Weights of a small GPT-style language model, trained from scratch on English Wikipedia: a variant of SOAP for these matrices.
Each number is 500 + 25 x the weight over its row's rms, rounded and kept within 0 to 999. Layers, rows and columns count from 0. Numbers have three digits each. The size before them is the row's rms in percent of the matrix's.

# gate: layer 8 MLP gate, 704x256, rms 0.14, rows 234-300, columns 192-255
# up: layer 8 MLP up, 704x256, rms 0.137, rows 234-300, columns 192-255
# down: layer 8 MLP down (transposed), 704x256, rms 0.127, rows 234-299, columns 192-255
gate234 102:500482492506487494550516498465549532514543549515519513476499544516487532517475518514510499516537516484545487500513506513504517522521498535501563521490559512522461520510525527461530488525554494
up234 097:497501493504479506499508517526488518468483504512507507450463530475520466506527488536490481530487549516537523488501501443516500473495520486480500501532520527478520507494444542497493512519497482
down234 100:562467469480490481525474479453460492482484492463518540484516492471536500504491459556500491465496492540503537464490508450463489472489505515488503471479510512506558494488489510512516553500485525
gate235 107:503510496526497500527534539509486493554466516495465500482560465489480529507511493494495523539501521519520518480462511460494522499507470489481488482470486474524476524445460518516515475466532520
up235 108:505467493521508507503443507494518487510480511531483508508495496483491486487424534484508482524489527470464528547549513524474489495501533507541489484558496507520503493484491519520535501535528550
down235 101:560489500512520482469497501545499506492519528509475501528492523492524515503522510529508490518510481524528486467512432513519498527483464500497475471565470451514516472494506518520481496478517470
gate236 090:481465509487505530530496519472498515530507488492567503483506564502499534459467474498548504528481488551527477527473527504492463510504499484506505507497538443510471503476500501523511505480495475
up236 094:507467494491522543507492504480505500521487503496476520483503523506489485473500480479497521486495469517521441498495513490495482480500507478455450505505556460469496499509500516474490522477503530
down236 097:524470514459486517490500482495476512468474496495482522478519511494474511506490499520505536490440536511525528492497537495457475522505493473493489514488513460516517480523515532478488484461483511
gate237 107:507457513458516528518483491510515436473453481496529504502506518515501488523494498463473473479522465506503494465497528506503492480512483502506430490515484545509481474512521510484508483440521521
up237 101:487475498492512522487504518501461535516482542525527529472500508544474497497508499519510482526504485504560484482491471459554509544508517535478522483508480481524549526465519560515500528576491497
down237 101:502476475531546514474482502493498513474485509511499512493495530507512510475512445498498522462501505464482478498511492500519485482491547511470521461501501470485499492489527486504516507507498452
gate238 094:507502480511508541487421503536487515500509491521499513558522511525462486441487472474481464508491478469556517497508488481484498502471481499462531513532509505522495498534502494471495485504492515
up238 092:466529515513537497498554485482510496552524525530498466462528532476536535524481474497482503483515543518497468498513539534501514509483506546519475531477475513464524501466530452514524521518506437
down238 099:496502504498477521488479501461511500515522475527523477469519531506512478550534466508523459495505513489557472509483510471494495497478504526492500495478490513427507525476516478518519500476495462
gate239 099:438455527503526487547546458481547502495506523457460516530487525510499504450546499430554453532508503495498514513510522504511493474524495518470506467526493492502471477515522510523489503501522511
up239 100:496482482549530491532471514519504474499504453457523499461506503503511552523467484495468523457448516523500496515496463483462510521519491501506515547486488505521510518520478472523485517493516498
down239 102:538509452523552473468514504541479519499477486486529467471533513516472522500485488515505523491509545492486459457514493497463535489466553493476483495472465476493481527503518478492468457506506481
gate240 103:548512534554522525484520500519558455545497489490502436501497494520467535513502504531473509476499452517522488506466515480524499415471512500520524515512504447529522480491518544549484467530539486
up240 108:493488471521470463497495497506485521520509494487495509485453494443499518508473461486549521532486477578509529476547471475537496507526481475514497500518498486466547470506516499464565510473499516
down240 102:442494433515497502484465503507514484506532519501526516505469499503517518524500517476516503484469477574513516500530538455530480484507483501527499519538504522517555478473547514482462461486521492
gate241 098:484481519501510437504483495508529499497490510511491489522488534456492549493437472498502498440531543490494467488473483485513467480527499503499507494537506505493470465522532492543514535442502474
up241 098:499532486499482488515507452499501474482512535518492505492483482532493457531484489534504519540496423496520528493511509510546559520489486510489510482498517501450501495493474474497496501527505524
down241 099:497557484474453542486490495465489455483500462515501510471517487482512461529482471467464481490496493477504523540521546527532470501447527505502521523457507540494489482545500488484506514488499527
gate242 103:557523472509523549527512535526476480484468528487499449512501491442445469509477468449514515495477537502490496535479510495512492519458518491492502521494543526490489504470491455480492494518491467
up242 105:524465497533491492528524510502484459499498522506464484490489465506505455499476486504435504505500514522474511539488560495494470494506504479455490482532508525480467493468514470487464471504459488
down242 107:493533490502545486502474514525501480489478564503514518515488508497499504502522490517481522540531504484527501483505498520456464498494478504487502488509524468476471501483483500486482517495526520
gate243 109:528486469530479517465511542534507490480481465510536524493501508518465511493493464466500514491461552518472496473540510467511520554484448527511551478460522489490484520502477494494525464524468492
up243 104:510575524505527527443508493482508530518516464531494467527517505508503504477491451490472495474529563492449494527495468479452524552515530488511541446487460460540546498501520474474544519464479502
down243 106:484484486527498509466493536482497460512487494530505503516488511506525499519494492499530532480540505503543487537513483496467515522493496507484487525501504519528518496477533465494506502477498543
gate244 096:498534499504505521515477514498507501524495511512506496491474526476570493518489498494489549447499507524476452525514505482468519510497515483472527505497505506517510520514511499543500508485477558
up244 099:482523460534512539510495521495518503544484491448488487475494499489498483538545490492528555466515519514476502526490505494461550470533540492475551505512474502538506529496498537528479478462475539
down244 101:520525503499534495494484495496522447500460501510539499483525491473494518457511485513517474439538559487490467489509467523458528482472475540487507464495484495521497517491477507536506493503508523
gate245 098:483473507506489510456534502509522499516488491485487515518479559533478518512515466489481469499528506520500503496500480411494537504515520489492533476470549495505445476470514550517440519503481527
up245 096:525536509542475474478510494509512468503517500492495480477510525524477539534471489508454503494526499569495522498503489452460523517482482439523495489487501463493496512502507535472467492477505514
down245 101:500500468524537534478513508506508539523449531495447517540491501546523523531488496478490494459435490473503521480502472508473523544498537457509509500491517492486492486483500513521462480444520475
gate246 096:494488515525485500534508516472484476497480497476505515489456538499510510515514516489534523534454535483461512488480499473505518486510551518531518524472508503547486517518477498479532463477505494
up246 101:489457485508511498559529512509483517526499490430544494492471498535460499487440468488523521503486490549500483502501524495507499560500526490483535493478501485512491469499556464447488574501501540
down246 100:519483482505507476468501519491511477517460525502486491460488517473484507474540503507476558551515502454460533526536504558550529526492537509480563494502433509462483472482466546501514531459503486
gate247 107:536509430458524502486517488482480517479507468530501507539506468497503473465506495510521465512539461490521517485523473540498517473522494490510516491529472508472485507515539522500507483519497466
up247 101:434524512517484473544465498490516484494481509480485491462548517462491507535526508500535510515435557509524519525479494492507513477525516481502475484504508539525395476474511503501523498489491506
down247 096:551512498429516491470460505496461532488496527564520494488491501521497486490525490493520474503504506505496525504477539462510503540494506439482536531566507501569472476473501504477490486502493486
gate248 090:513524536507484495471468520499506489548523490452483489508521472508532505484528505503520504526520484530496497522477547457530497464505460498494461499531474510474498465557525499516502526456531508
up248 090:532449480474523508526501503503454512482509504515525511497480507516500491477519504487480465512515510496515503545547511509481506492504543497498551488516478505562503532472515493516506483500449499
down248 094:551479474487489463518512540529479520522494443464504519480540500497495521527475527531503512498496500529505488480493487497523470470520547523477490482471482466519496490490494544490502525491543493
gate249 097:508510491481487488480493503506487494489473533467519501506445506545514479528514548501483518507473422522468504479462534491486494493533510495472486484506492509492488509474577477484470507498503465
up249 095:484517531496495483509494474527555492460531506496510533494534500503465518510577564483473485550492478559518495500506532522485470497515547521465531530458504515485523501528496519484450467482513464
down249 103:489517542505502485494465493482457448449519534473455497535492526480512478515515521527521471529511526485513506477527500515476490509537534535510570459500527516494463513501499507515510494520510508
gate250 102:527486485506549521486506491469502546466480511479516419512511506505471473512521488500459507521487483451500513555485543500480505476434536478460471518480503512522475460514519494519499507485548491
up250 099:524507516524556521451533480474545511436536521538534509551497494500536505507509506511470480504524509459486509509448496529493520480504481541520492508493520511497543497480503499479487489444480523
down250 099:508549485517509483521519522482475490514506456495515486473438479513501493524535472516474503503508496492502504511509455506504459505518505491485468503476505497519479487456523528501492437515491511
gate251 101:412515485534503477482525462567535485528497469496479505516493495527497556555475465504542510482478487465528505543474481525490451500517523476494497516502525507473489474483542504500524486504484469
up251 102:533521483494526479502482567498535511508519492456481460547510527456483521465534490510497508509501493471480499517489462471492486487512477484476484518503479472482497506510441530490487504457481449
down251 098:551497529483513473500539526489508519472475504524491515508488509531469495491552488477478489493505556472498500481471513480512477521471508489516504500502455475522519503490438474458539549478467493
gate252 104:515485475474539496494531490523448513461525492472467503493547497531536491522448516460468536528504474532538539488490491443527480566488443520507521528513510516481511515503493450500508496480456478
up252 108:516473497521494509504469524500544477503518524516520493496487513465468488498524499526529537470498520490509491464527448518496502500513460495520500492541490491523503492472490483476544486519503519
down252 103:487468492508532513522511452532519493508515465505548487533473513491514509509542506569443488476538493488533495465461513484530454497547523459490508483499469537502500460459546474486496524478482467
gate253 108:444488493473505506474497481493534487463487509507521514466514475513514496492475503534482494481498466463458511471497497526508516511489454458502472501535507545485514520488460484525515510537467519
up253 107:502528452515519506497492462488473468478464528548528486450504507550471524489477509514489528471522512489458500481494530537491527482523502504472485492506533493479509497475492530524494532496515503
down253 103:456465506493475490473503493492529457509500505484534465464504474480529528450452520460477487521513488514523518505501551551472525471525476479506473518485513527512555490494509504530520473471502494
gate254 102:506524498495461561512508447569491478579481512481483486544477485479504522504492526537504495473513530537502480482526494471540468501497486510488477484533479493458511460522496559479489481504546433
up254 101:488488509455507466470493524474489528494486519504481511480507512497497511539538512515518487505478486482521467522490505522518550496511531462472505488442525490496482483497481490546504471529515521
down254 102:561485543456497531482485505520481558489539486482498506520518491492484483542494536512520525493458482464481523550525511447467496500473478437487446478459467465521494507484483485517509478477499507
gate255 097:499528523525485523463526536543488492488506496477487521476536448512524495521495456493480486509516472484528520542499530521489471494549523455455489451476463521507502471499471457501486494523475503
up255 101:462534560488468503508539495493533499520470510456482539473527488542534523539502476488480491536520466460499483532480499507487451510531519501519550472446473521527470506542486500490452496538540501
down255 100:498537522490499532508500512538526503526491494481493532484476462499500546500546472477485460489534488473493478514517459508497479505471541512463527481456476479510481491498489519500480505520504540
gate256 093:507517478529505503501486501464468511491481503480489473488482493474497538463544494503467462463547495536483501500470489513488472573498450474527499501500462524508492495511495519502488488530507511
up256 093:477513522502483515486497507487528494488512481528496488494446479482476526478477518474530497500448493452498479490487502488522499478516510497466539475518546495526528509510513493526540466502488477
down256 097:535504557463508508521543492520472469520541486499521541487499512503510527512545493533519497489486504486482530486507566503491489489522487487500520546501447497455544484538528502521520488474564467
gate257 102:500503481504502518481535466517483513522494513516522526519534506469468504488501476506502524490543506452496472475494516518506528475518489542494521474568484468544478487489549497515480512501474515
up257 102:528505551487428471506516511462484478517501503469518508429468531486479486518479503496477473482485503489513510512501534516503509480471504516527494530511493521510479477464483494439490548472522495
down257 102:467505493504535503451496478463554471524504457509479468436509479501513481488510457505484497482507471501582544529479530533497477531481492525502493496498476444453450509471532496482492521567500494
gate258 095:515537491501482491457486484516512472515494498481485499516520490553519496493490498518518539484491526531476420521475515535518490538523532503541501493503493493454549507513478499513487497499521507
up258 103:475478479507507485527476501459483513498505503522506467503488513471486498494508500488478506555475485489509501461516494460497540476497491456479534532491502525503476527521496548478495484525516442
down258 101:473474506502494488528480517446507496516530467510457524473446495535533485525528473444503503475482533511472461537530515504482499518484493517476517479508523488531487531488497493497518480507502518
gate259 091:492511502488531457487506484493486540523475480480512450539532537472532541472503488490466553484480470488537555524492497509511465472572494499499496509499484473497477527523489508466518538484523516
up259 093:510481503514529561466508492502464505545505498495510545548488497454504502480484480504519478497513536460502524484467556498472491549494505524515496505487481489514491495488518550494443514524536540
down259 099:469496461487541521491499496471501473495495494473503529490453531476484512523500458502510465484463489464484535467485513519498474483497477483502496546495472465537484486535518525522476495515521501
gate260 093:462496507495569491503494448471508478501515533543478524504485489500498491488509508503465487482526457508507499494505490480477478470534511487503507524476484486519528471514509524516504507488513503
up260 094:528498473485457485452511491511452483502473520503495531502519502533525524483546456489521538509502496501467485514497512551487513522499524453469515512517499515505488539489497541449491508476506485
down260 098:511511443457507485464504483478532505536499505492519491463484449547498505532539503473546530466461493511490476520522480494459506503486491478463493485550445494508495569470489504474496531471555519
gate261 099:462485487480523501530522514500521478480518534465568546451508503501536444499483473528454477500507538456469481508488493491477481501501496456486515451469487482504476519485537479458510517487474486
up261 099:524512495539466519490505477490502498474451512427523504498541519485524469502533509488484471459484491470531457459475488482494491481468471511479475472523463479524521498515534491503490478480539540
down261 098:452471522529495527528495485477522509490501518494530543484535486502522504481489503501462484501531531498484498493461529462507526469494499490488512514429508470508513495477521489459479485440474493
gate262 090:523566506480499478487545474494491502523520543497485504499516492486547473510515483467502506494478520495494499489493537444450519513509506524535483519490508521508532461462492507513502530488480519
up262 093:515451497475520523526517498500511490474511513527520551495499466505464517475477535521474509493500461474503502509520497537488473464465504499463493448515522502492500500503497518463490500516513493
down262 095:460521468500464486520478452537488507516493519486520480517472514522498503524480437515527510509512549516501537463491524461552488542506506463485483523454461479504531480471513509419527534507446479
gate263 106:523493513480530516558482511545492517483527471520520507455533475494499530515507513483485498516541474468526553504521477485505501490494515532479449508528500529458542485483483477482516463476513482
up263 110:487497510511487500504462518471530492511477509515507496484466454527501481487436516531481466493526503465540498487511476484518491464529500497485475514505527473514484535523468499515481523538462490
down263 100:472491501501516512511500498511506532470503502515526535500502511534506479517559528546501465489521501514483488501464463542486503523532495539503525475489486488452527474483474521512476507459460410
gate264 095:544500502541481509511491497481510508519512521486507492488512450512485484491489489496488527508483547541512499492478559482469485527491511508526478516526510497473493503489504472475493524483518464
up264 096:524495482489475507510501497478477491501512497503530507508514475477466483475494538512537536512473510493469492507513485520527526533533508496497507489504527494488500485524485442474532498486475486
down264 101:478497475505483463526503509493517526485462472505503487499478502517554466509482535511514506513504455506463520506489528491484500521533491484471486490508480504492538492512508480477533460471503520
gate265 093:480534460474519513500518506516504474519455472481449523500506508500437459518548512524542539464533454494476477482437533519497495469492547513555514515497496533516483497471487512525476503487535492
up265 095:488532536491515515479449475503504491535453505491441553471514497537443453549534475532524515475532483485498466512486523513495496500481512496565518500513498549551509472479518491549465497549513529
down265 100:527535510472529466538508493463480558539456532509466537501521513509471465512586502487547502488570495501480561514487488506485552502491509464496488471485526476551500514475485518508503520522524456
gate266 097:494539511496528468467487466524495475532511532483501515520511513503510496482530529484489522529508509470523466474449506455473483536505538513557509503500510525461498511438557538503520502503522503
up266 100:504505564496472521524532487528552477485497491488508491497479561525505492499473539495516458475509501493488492491544477467509486493470496492461495453482506475524459537509522513495486488512473509
down266 099:533527522507458494488476513468540520562465566520533523515524493471489496505459515529537509483494496520439519501506487501517562469488499521483455514505541472523520512494509541477493552486495517
gate267 111:517515517539515472490497509491445505527524465523483471456507528462529535512551496478510525502482430497509452517520478538516493443505539497491471509464491482479513473494498454486527507430510514
up267 111:490563504507482468476515539497538504493493537477511533521535557473458472522490485498492461468495576524485516508481489498489552467495499491511548479528486510522524481515508510516471499555437521
down267 109:523515502537518509469483493491498509499450544490510501508506502483510508489443492459496482454545588510476512505481477528526521520473489486524549510517512492490488505521489505504500505530500512
gate268 105:472486496474514547508466501521524527478509553473469531505520504516478519471487485475441498490484479470526504536542539488506525497528475486472537492537519484449514489494497472470522481496485516
up268 101:476520521511505507491525497478474521512525509512499522471513536501553508476519564480539547503489473519487499468477513513498514519492531503475506467508532510528490505515494505542489507501483510
down268 105:537476516507498483519528540465473486522481485516459460535504506494512509451518506514494517490497497515441538501473503534503505521479502554562458493522538481470463485520517511531501527542485528
gate269 099:496495504525454516491490524524498481478456479499504496508495539494506467490501472493479494477486476502527498466488510485433481480500477528543505529460453501476441461465479487504499526453470524
up269 095:502472513545504563507501517529489526521462488497511516541525534480511435502501450520477529480496491499539502457479532542460502475512497536510532480476432501523463479475504473551509515495445526
down269 094:516537547529535488477529503522502475520503511468516547496541496502455505548503478456483508499494497478516468486464475533457510514515501523478477530477484499519493511452496487509508478495456563
gate270 106:526497493496517506483470525466504530506564492487530514497501487550504547507528502519520465545490492536460525519455506504498508516477536487516504486505455509514502535481436497495549501507510506
up270 104:520475535496510472494491466518484515492497505475494469497519474513463498464516537495508468494489451457467467485490483513494463503497505493485464546495477517518450495513497487535537502491462498
down270 099:493486531530504531499495521455528470524522495496487497529456505502501542496500499511518469553513512535512513502532504512514508495465542514539532499555509489523521490479480549483513492495522533
gate271 105:532504486447502501518484498518489475472507501509487504469527515447462494487538510510471477468550537497544471469518536520461491516489542485458490487534471491499498551509524452450501490505547518
up271 102:509542493464487553524513539462488509520488539512467517525477455503494535532510478516503520481498504532464492498515518484511479511505501516533538511521446450446468512474535515505467502504522544
down271 100:489526472502480513493547505540501483503477491473507482534517509501474538521472498520519509517501477544455492495525497490509531532478504521476499546516485501461483506436449504506500503492515527
gate272 090:505530493516507492494480509525510496508536546509518498540513490491519535466508522515478521520552497514555498468497511505512459470453526501505502438510506517504518502493500535515474496483480521
up272 094:471484480499502476527519502482472482524544479501538527510488478493474477548446483525546479506514514545467487499516466477478512518510484517465477538536460546485461505523467517527492518523453462
down272 095:534514508491497467535497495518469524472501501459482483528543497547511534523506511519520509456505520468520510482509545526464498479502514497539516475465496493492482497517491534443517501496504517
gate273 102:517512508534481516449500476482515488440517485515510478474535535504516525470490458491539529483510506511549510454502439411537477477505507495518502530513512522529534537520489519456488463492474527
up273 103:485464525497545470536491563500488496480525491527478511520465539548464479508530477515417561477535519470496488519524533538516526490492543479498504474487517490474499468545534517515488575487491503
down273 102:486496504539519511481495551544502492467517481496504517457528509504502466519542510505510515474534528525480507508503518565477483490493520499487501536447514463513507488525463532520469532508489500
gate274 091:524493508528509515484508507512501479494515488539536487509535504510486502492502488505520540477508518467527498493517503516519520516479504476447515524488473514438484512493480499517501497509508480
up274 094:526529536440465441472483513490500505484513505505495486510525529502471500506477486501472518478486510503487511487478529510476471549537528467491490501493502462468541498512523470499525475521515507
down274 097:523493492453512477519497485486474515521494511482514525493472533511510502526577519530472460486461521516485457495485489519474488526463500513473460516515509521491508496518475490470520470473467500
gate275 106:501481503494487487497531479534513537500518504540511509486489519447533468501466492484437493464513506509491482541527481478492482519489502507466522474470474535499445521524528490517493528475505496
up275 105:495478520535522524504493478504522543521519556494526509528510518506539462560519479492510488470518489517528489494535464537479528533517478515474495457476481523461479460533492533478526527488513511
down275 104:513505532495515496515465468538540545483524513538487519500487499508499432498479486496478459512528507547500486541491498493506472513504494469450463480507489553522525523507534495489520531478563455
gate276 090:525480524512478520480479526526485507524508518462497527515499528503514484541538459544474488493497456462525546495542498477486543530508487475472529489479496497469492471470453510451480494457468530
up276 089:555503487520486483475499548530506482515481505489503532526466503484527505467528430511475526505500471469561494477545498477498520514537470501483468498511475492502494487447507504516528503499494510
down276 095:494522471517519505532475529514520498475523545464493489463476498491495495488500486495530484489497497506492564482531512505499521566471503492479519560431500509523488500479472497498510492458529522
gate277 103:515471498523533477501448472487496524490496528536468509495496534484447455515497475507512503472487517455528437515477503512513479497499523484493458517506483526486508544522501497507523559480462543
up277 097:533468531503473438494530513486482522526533506482477499501529493515550556521495505484506446516465503483522506517526515474522500497487517516465497490532518488474527505507488522516518491484551486
down277 098:532498534505531489490528506514568502500499535512494477543502479500516514538477498538513543483519506481497496525498501477541504492518511476524501539502502478472538515480503491538525532507579481
gate278 100:524510485538459477528524483490507517492477520540483494485523475467502486478479503516477489515496514511473501480453461520513511498530508470484470508491497515483506490553512501508478493504501452
up278 099:557455473506442528506493482536492472491506514475504496513484455500468503490523496529532512469501535506489467522514533490517531548500517498435501505513481519482526509444524495504454493510504495
down278 103:542489523508521512534510509491528462529542471501503545446462504510484506548519514493516475462523477483512478520501512459501493440536506460530513460464517530516505504522458535458469469510503521
gate279 104:471477483486517547452482514494472512551528524496474508508479469483492464503481481484470525474463484489495446497488525503493544519509506504529500511493507465513481475519516483477486506480474496
up279 101:472510512506513526466517518525495554499499520508452519492504474495488510500473508485464505501472556508443492494464497497476494499544477497502508501508492536490517550500516521460515479489511457
down279 105:446504479535464519486475506543513484510521467493508526514552502486550527492483494501517526494511512525521516472478528502527517514461501512531493499530503483466553460483510489508497469489500431
gate280 109:490481510511473508513513484455480508508500477554535544537476486471470480515485504498480480460501522506504520496500516529517505478523476485481522480494532469522460450498519498502465465543498482
up280 109:484524501465494510475522535534459516504538510563490494495522532487533546498491508479465503504488523510540507498473463500525498483489476523463480520510540518563470462466515480500525504515508477
down280 104:506461424490518515547484497480463480516537500556498492543519502518502479539540501497472451446504507485528459493501533463510495482534489503535534508475489498478499459510488499556504467500497527
gate281 091:539468483518501452513499498554539488506478487470515474510523480481481503550492556513496515458497526520476484475471501543542538516519497504523510509538560483498500504525490513473461518499440510
up281 092:451495540500520521484491478439491473524537539522487516495483509514482491498502499518510485547490506512513497490484528487478483542502491504539445507509453507506470511514546491504529486518491523
down281 094:497487494491468466455475488450469485514490482478476484501550541492528504486533508490533498491520485497505519523523490511494453514427524493476450482487536475491537476506516536516510523512454463
gate282 092:521475490526476507497511533504484513524457443467465532459498517472502494476497551513528514492524459495485499514469501557483477483552467522487524456496486536489492517539497498477507471532459500
up282 087:548470542556519490514485540441509501487519519544502519513463482509488502465508465456472481488503541501515494498515512475501452498534526462497520500497509518545514528494459511521521515504471478
down282 097:467452486506453514495514500502496514507521521498467487560504506559454571517501526502531512504502469504503503482517524487515515490469478511479512467473521536469518486491486492490495498469489497
gate283 110:506497513498471494520470545493516523515507456525495499482474443532505500534473529522504472475514533511502519498514501481482524499508515548532494470482548508486476538512482529509515498474452507
up283 106:548472513529530472496489491460492508494540495493505489499500505499535502530473484536488525496513509497517498494445499503511508514499475521500538515498503491483482495506540483538523541483519485
down283 101:470476479496498503476514503489529466528451451471522466476482515508511489438520483479509487518518480516454504507526527482557473529508496534474548541466481540506534477488488504506491535444527507
gate284 093:475504559474478551537509489519456533496509508477516510529502492453503534518500556454473486492467457488535458518476469519524485550499529526501483546481511476545536516493502490457443541522471491
up284 097:499488449535559473485484495470528496506493498500485482467529516508458534474512487511486501492520496467455507463527481511484484451508502508522521492508504489511499499483545481537482491485476520
down284 099:485520534506479488488529497454449485477465485519511470498480493496526512490483512497528482500510467493501515482470487515496521530499490473461530511477517513520515455443531477474465486513487502
gate285 087:531507506507496506458505517492488474529483525482443497497469503552486529456485495504526474506461488492512534504533521417520493522522510464477459543535491506506541473514518528506523515551489534
up285 090:489482488486503486495523448496548536499513526503459462534482474454483527534552511518540508493502530522496504445492513473509518498426502448532461524526533521487547521482509493547483525511502463
down285 099:543465525517507532484484534474526497514477499527505496534498503528496487495538502478494471508479517473486541511486522540482506523515561522518524500493508520497501525493541488531512513496518480
gate286 108:498470510541443470529470431497497519528461523505526468475521527505499466508490474483477517513490527491486457493511479495509499512517478491470466470484475560573533506540480490508499493484496555
up286 102:470492507497511532485487544471490482532549504505508516478481490480520476474519525475492456513517494475507501488464512522507515522512548507521524491547527477452552498467524526523492587528498440
down286 099:508492504507503533506495480508537500490497484497495487484513470485520488476506517505539522476487535445547512513436498521440460563478464508484474519551509495469489519461450485508511507527496496
gate287 098:507442472506449486486520485554546523509504465497493510493511479522513507508491530498499479503495491500527469463470489535487472511497513560524517499508502517496518488489515498477514498505512461
up287 095:506458505500520464464472459519517533512495495477499490498484494512504519519507513506486534440477432515506457444491520492517462524518543520525503497531534546504519508499522527453484485476501484
down287 096:498479455504486489493501494515521521491457490455505509520517487503506475527539503510513485434463491536516556531529471481485487506556480524504503493503504565507533488522478518477506479478470495
gate288 094:508534492540489482492502548527554448474523489499486499505485503467524498471524483495513473509487512478496483452511506436517542469481493503509509492458472483507557472527500569498532497492487519
up288 097:494516497515524510550520467521504507480502529490487507544478495504497498473514517530513509501491513482512489471490487496520508503460545509530468487470545508451505509518496520513522523478537531
down288 101:469529492498502485530549482452499517478505523496522511509509480499496495468483507509525526471514543503511482507478473496458498516529528474515519488481489511517496491536542566511490528518515498
gate289 102:469518492494513527459463516500506513471496467440459459485494507478447503523485529503526473478531507520495488551448509517506461502478514493500501474479523515497495480491525518496518472468539523
up289 098:543491493501492486499472521474533479510541525513523457522525495508519506517484534510541489526482506496489506511491464518496516516499483472502532494526486547504491508488471513488515481530506483
down289 100:522465505525477464521494482503577488501472476499487502466523498482541497524521504492513449496527474524567538484552523494486467499508507491512492512503455505482522495499488513502503504523496490
gate290 103:462470488480516474524568480507492469541487516489494492503508584451496473502503483506517477517522517468486498463540480506515474483491525513457495485502489520441466510543529495478437480470497496
up290 101:497511498473550510509545512511500460490503532481481452523489518485486493522468464529514472482497490512509536491519478493493496489510541484492476459478483518493517519460554523508488469507491493
down290 104:443494538526490511521493470513485485543524522525521483534455473497487489486523534496526505473495506463500502486469484479542489494491505472499510485548510478488509479512513493493499496457493433
gate291 101:476477416478510505557499490515518501478484484474549460513490510518498468464505544466544542516519500493480485498494462489530496486496546484534502501507486521528509488497532496510497495484516502
up291 103:491466478477472498537508501528505471502520464468543500511510532534498501494536501484540495492489473472464492506495490453504466526475487503521462488494521495531559493507517465514495499499504477
down291 100:499489432475495498491520532486484550478535478467475478526484545538489479504465524495513509522467509458511485520532517465496516532486491516481472524514503516501525542492492437515492476427494509
gate292 114:486528503497502487449518492496490517462525478520489538446520480470514491503490520502485508485525495447488526470508511504497515500534535467484469480584475482500504535488505527518495506593516495
up292 109:447494482495522496490524494500525503494503521541473524499523527514479514500515495511467462523482524505508527462502501519483464509522499467515513491528469500479538527536439487492433512470481488
down292 102:528527506468520501504468515471481482495525522534502526509533459475521501526495519456474496526489542557479499506491497510511529522502467519499487474515505499498526539496479520483460489534497504
gate293 094:533540492525518542531472489533537499469503470470514539523481549490478453575460496503473466477535492501487549526499476511499501522503489476518467535501470460484527453479467495476526499533490508
up293 095:543492467475478482473507502467487512477484460457505481519505512477494515498465483493519493491478482488501503512506491481463510508535514495508492487520502458506462534467482489528477514509469504
down293 094:480522495498491523520453477507492462528496552509484514501528528473500493509474496449455526468530487488482500503508518513480495482510532494532467483484511517479525444510454487500549472490488518
gate294 096:478488480445506490508532525525494550531482501456473459539512479495531530523488497504449531511483510500520504541493496516520489507493506502521517507501511534490464477498495481532517543458467481
up294 098:497467488484515538464516537483503529474546461504509501480500519488502508510514496537510510509548512511449543537501478475472532491459508479468486541528515499520478475489492490509465507531524499
down294 098:507503502523494443492517515439522486505483515511485512484555480474494481490445533491489480505515468470492507531513535488495481499548558536456479491474537511496505459507483522518487488472484469
gate295 095:488491488510522503477503513458501489500525504527477530498442448486491500473493461490496530545517564499495519518517502490515484530519484515494553507513546522497477498482482519496494519508477501
up295 092:469494522492493481473509534496526440502470463461471520493453504469472477516537485465477500540462518522503479473493523523501500474519506472508474532492487453511490529495505448518505490501505515
down295 100:542459537471537544501524492484486472519523517511487472492512493513459484472556524506527497572480512477478468504446511543516530509528487550503500495491492490484507471543517506492496501498505529
gate296 095:480521546493528514504498499508517536527485478488540478494520507517508445515491510508477502511457537510539475474500513508544527480526519502467483488473497478480473509482526555518459483528482485
up296 091:488511524498490469483487456495521516476472491519535547503503524532511493510493489516485488522485515487494480524497555514483488459557553526473466481454499479462503536489526554529498458502477503
down296 097:518521478519501524469515484517517506519480517499495475533454566542488562488512526538504485507511512504497516504460556506507530484520497482502458499478446512526442516493476529541510525497515506
gate297 096:465486504504511495476497505515504508501492510487477519507499515454464452536538486497488504459514528471481485498503519513509507507508543456517523494485488526536479495470518499485484460500492510
up297 104:497485476488545473511533508517484500478517451473496514527502538534503505475455527480538525474490506491508516485517488476533510508473472538477563528501490500526478525530530473468465457461545496
down297 100:490459511478480516579500467477524459465504504477490449462513506490507511512494509497522504496512481534493507509539487472503496528486455517467497534518513494509442495458501520500485484479499508
gate298 111:543507508483473446504520519543485538504468492474512478501510470489512541496499531489541490491503496522494497473516492486560489472493485552499487511495468462506451511489501501473518498533515504
up298 107:496458481511526522487472540499543436550507481515478497467487484460507491494514513531460467515518491480505533477503451511495514468476535463521494464528517494549506514494511501515550537476463492
down298 098:507495506513491471535498525497500472512504495523459468565541497532496472494504544501484505515517488508477494516490522477521512524478471516496463521474504490530468500475451479509504464568478548
gate299 117:476546492496475491513493511524489539495480474498500466518545511478504540503507519525487506504524525467492473529506516517493510496513469492487543510459498454558477455490501453472502492438535509
up299 107:516472511457509537469506461510505501504528548523531502506504515512508494488515490533499510456505457468512499477484519517522481510482510511501502466458444503472463476493557527534483491496444494
down299 104:512476546496527574501482485525517465509505512561484497498521534495464511455456504508500505486463518449489491496512467484464481488550495498469517515509460483510507469480545506468524499474491501
gate300 097:473527516463498476505509485537472510508485488467522428478516550497551466481511463481499498469501462501514493528463500466529527516498521511514478487519507466509476479491493495468501539548478473
up300 102:523470493545533507544482515512547540498507495499447507514509499490480468509530546461491540535521522507496510467492506505525515503485511486516534485505475549535533515495457497458440498497546493